config.toml
num_hidden_layers = 10
num_attention_heads = 8
norm_place = "pre"
tie_word_embeddings = true
learning_rate = 0.0136
max_grad_norm = 1.0
schedule = "wsd"
decay_fraction = 0.825
decay_shape = "linear"
dataset = "wikipedia_en"
Each number is 128 + 32 x the weight over the matrix's rms, rounded and kept within 0 to 255. Layers, rows and columns count from 0.

# layer 4 attention key, 512x512, rms 0.089, rows 0-39, columns 416-447
[[120  89 113 112 146 137 169 107  96 133 106 148 103 108 113 126  98 108 123  80  92 129 155 103 120  84  71  83 154 140 164 131]
 [141 140 138 139 169 165  66  95  97 141 154 101 101  48 158 105  44 119 213 160 152  88 144 143  96 155 101 106 106 148  39 140]
 [139  97 142 102 111  42 187 159 148  89  93 118  69 134  59 153 110 110 140 132 142 104 149 156 179 178 162 109 103 108 219 156]
 [166  92 112 145 154 190 200 149 117  94 171 102 175 137 112 146 116 135 137 133  43  77 137 130 138 160 122 146 120 163 143 126]
 [116 164 148 121 114  95  32 139 117 108 148  86 109 207 158 142 160 170 137 170 130  82 114 101 147 117 132  85 118 128 130 151]
 [155 121  78  76 134  93 137 131 151 128 125  78  99 104 105 125 149  79 111  98 111 106  94 126 127 158 155 106 104 142 128 162]
 [153  83 184 160  88 169  91 117 115 136  84  90 108 118 126 174  62 109 120 142 123 117 159 123 115  56 138 167 144 155 104 138]
 [150 148  75 109 103 182 109 110 130 169 105 132  56 148 174 121 147 151  77 139 115 125 148 106 131 167 111 137 214 140  49 118]
 [193 148 177 132  45 127 148 143 199 117 139 129 131 206 114 134 160 132 108 131  46 171 132 141 127 160 111 123 103 174 195 174]
 [134 144 144 148 173 140  87 153  98  60 115 127 112 125 149 146 179 183 155 105 130 103 100 101 132 115 120 122 128 140 127 172]
 [181 122  95  89  82 102 144 100 120 146 106  94 147 133 131 115  56  87 129  96 146 121 174 179 179 134 117 141 122 128 177 160]
 [105 112  87 141 151  91  96 135 164 165 143 131 114 135 141 106 139 144 138 124 196 134 132 165  82 120 103 192 212 146 105 160]
 [117 123 101  99 124  82 119 110  72 158 115 136 146 112  91 149 162 156 143 142 123  87 101 136  96 152 120 144 174 163 193  64]
 [117 155 137  86 151  97 119 124  83 123 193 154 173 171 151  91 153 157 144 121 172 116 149  99 163  64  74 168  97 128  71 115]
 [135 229 137 104  80 139  76 140  82  78 178 119  98 164 131 136 137 119 185 192 118 152 146 136  90 121 167 163 115  61 111 122]
 [137 181 119  95  76 158 158 152  98 131 212 134 120 110 123  83  76  93 124 145 199 154 156 115 102 159 112 136 115 121  58  75]
 [156 113 160 190 118  72 160 136  84 162 134 155 172 112 150 121 109 189 121 149 135 101 108 168 125 150  97 173 106  80  85  87]
 [142  91  67 178 140 127 178 118 140 179 130 152  59  85 189 155  95 198  87 150 112 145 106 148 194  79  99 178 153 103 125  67]
 [109  82 170 171 138 127 111 150  90 171 110 150 117  81 115  80 141 130 150 170  79 178 153  96 100  77 152 136 201  93  45  80]
 [101 131  89  84 100 117 145 150 118 141 104 188 135 138 143 166 161 145 161 132 180  91 118 105 169 123  90 148 157 102 155 107]
 [116 131 133 120 111  59 115 117 147  97 147 115 116 130 172 187 113 167  91 109 184  80  82  90 175 121 114 182 164 184 149 180]
 [ 74 182  97 102  96 127 221 160 146 141 113  94 159 117 103 137 122 165 103  95 115  93 109 151 134 113 176 125 111 132 167 167]
 [129 166 126 119 167 126  87 117 118 126 117 112 106  83  93  77  81 104 205  87 131 182 118 125  47 117 148 108 167 147 122 162]
 [131 138 163 160  73 110 205 123 163  99 153  59 151 138 107 140 147 160 127  98 144 148 135 177  78 114 121 145 142 106 122 199]
 [150 180 109 107 153 164 155 108 143 156 154 168  99 118 152 145 128 213 162 185 132 169 152 153 141 139  84 191 118 130  56  52]
 [159  97 120 106 177 111 133  97 134 106 124 189 102 180  94 138 160 133 102  95 148 162 162 114 165 150 110 122 184 140 123 116]
 [156 125 160 169 126 131 114 115  70 100 129  90 119 120 219  80 164 103 143 100 120 102 117 128 134 123 123 135 101 150  83 110]
 [116 177  90 138 130 100 155 159 142  75 101  98 118 163 177  80 122 157 145  66 131 139 179 124 115 134 145 145 163 122  75 124]
 [108 101 188 120  96 149 153 103 117 143 129 148 184 238 121 186 144  96  81 160 129 134  94 130 167 153 196 118 104 105 186 174]
 [135 135 101 104 159 129 145 113 107 169 100  90 106 181  99 217 150 181 150 148  91 119  82 123 132 148  53 136 118  72 182 124]
 [147 143  84 156 158 154  83  93 108 114 156  95 119 177 141 125 114  55 164 112 100 129 140  52 159  94  88 190 198  92 130  90]
 [102 147 126 158 132 104 137 110 160  89  91 104 129 151 133  94 111 116 109 119  89 116 116 180 136 131  69  35 185 105 168 151]
 [ 94 103 109 144 110 131 109 111 113 122  56  90 123 216 140 157 116 168  66 181 206  86 141 138 109 111 123 149  98 126 165 130]
 [150 163 121 112 217 117  67 113 112 167  79 127 170 116  60 128 122 164 105  91 154 162 114 161 129 117 154 168  27 123 116 118]
 [101 146 139 116 106 155 137 131 148 144 168 140 111 159 119 143 174 190  97 141 124  73 198 111 179 134 153  94 124 175 209 162]
 [134  50 104 120 132 138 131  98 190 164 162 164 143 128 125 165 102 189 167 201 147 146 176 137 104 129  80 177 118 127 180  70]
 [182 132  90 150 103 104 122 124  75 164 201  82  74 144 115 108 127 132 128 126 107 107 201 120  80 152 124 123 113 171  76 118]
 [113 133  96 164 182 109 166 122 175 115 119 155 102 131 163  32 134 157 116 170 127 139 103 152 108 156  64  83 118  89 138 136]
 [192 159 124 114 161 102 132 135 126  82 207  85 136  78 142  64  92 171 162 119 126 174 138 139 127 163 132 110 136  91  82 131]
 [103 135 142 133 126 130 136 130  85 140 156  73 159 159  97 195  90 177 100 173 138 143 164  98  69 144 113 189 166 140 187 158]]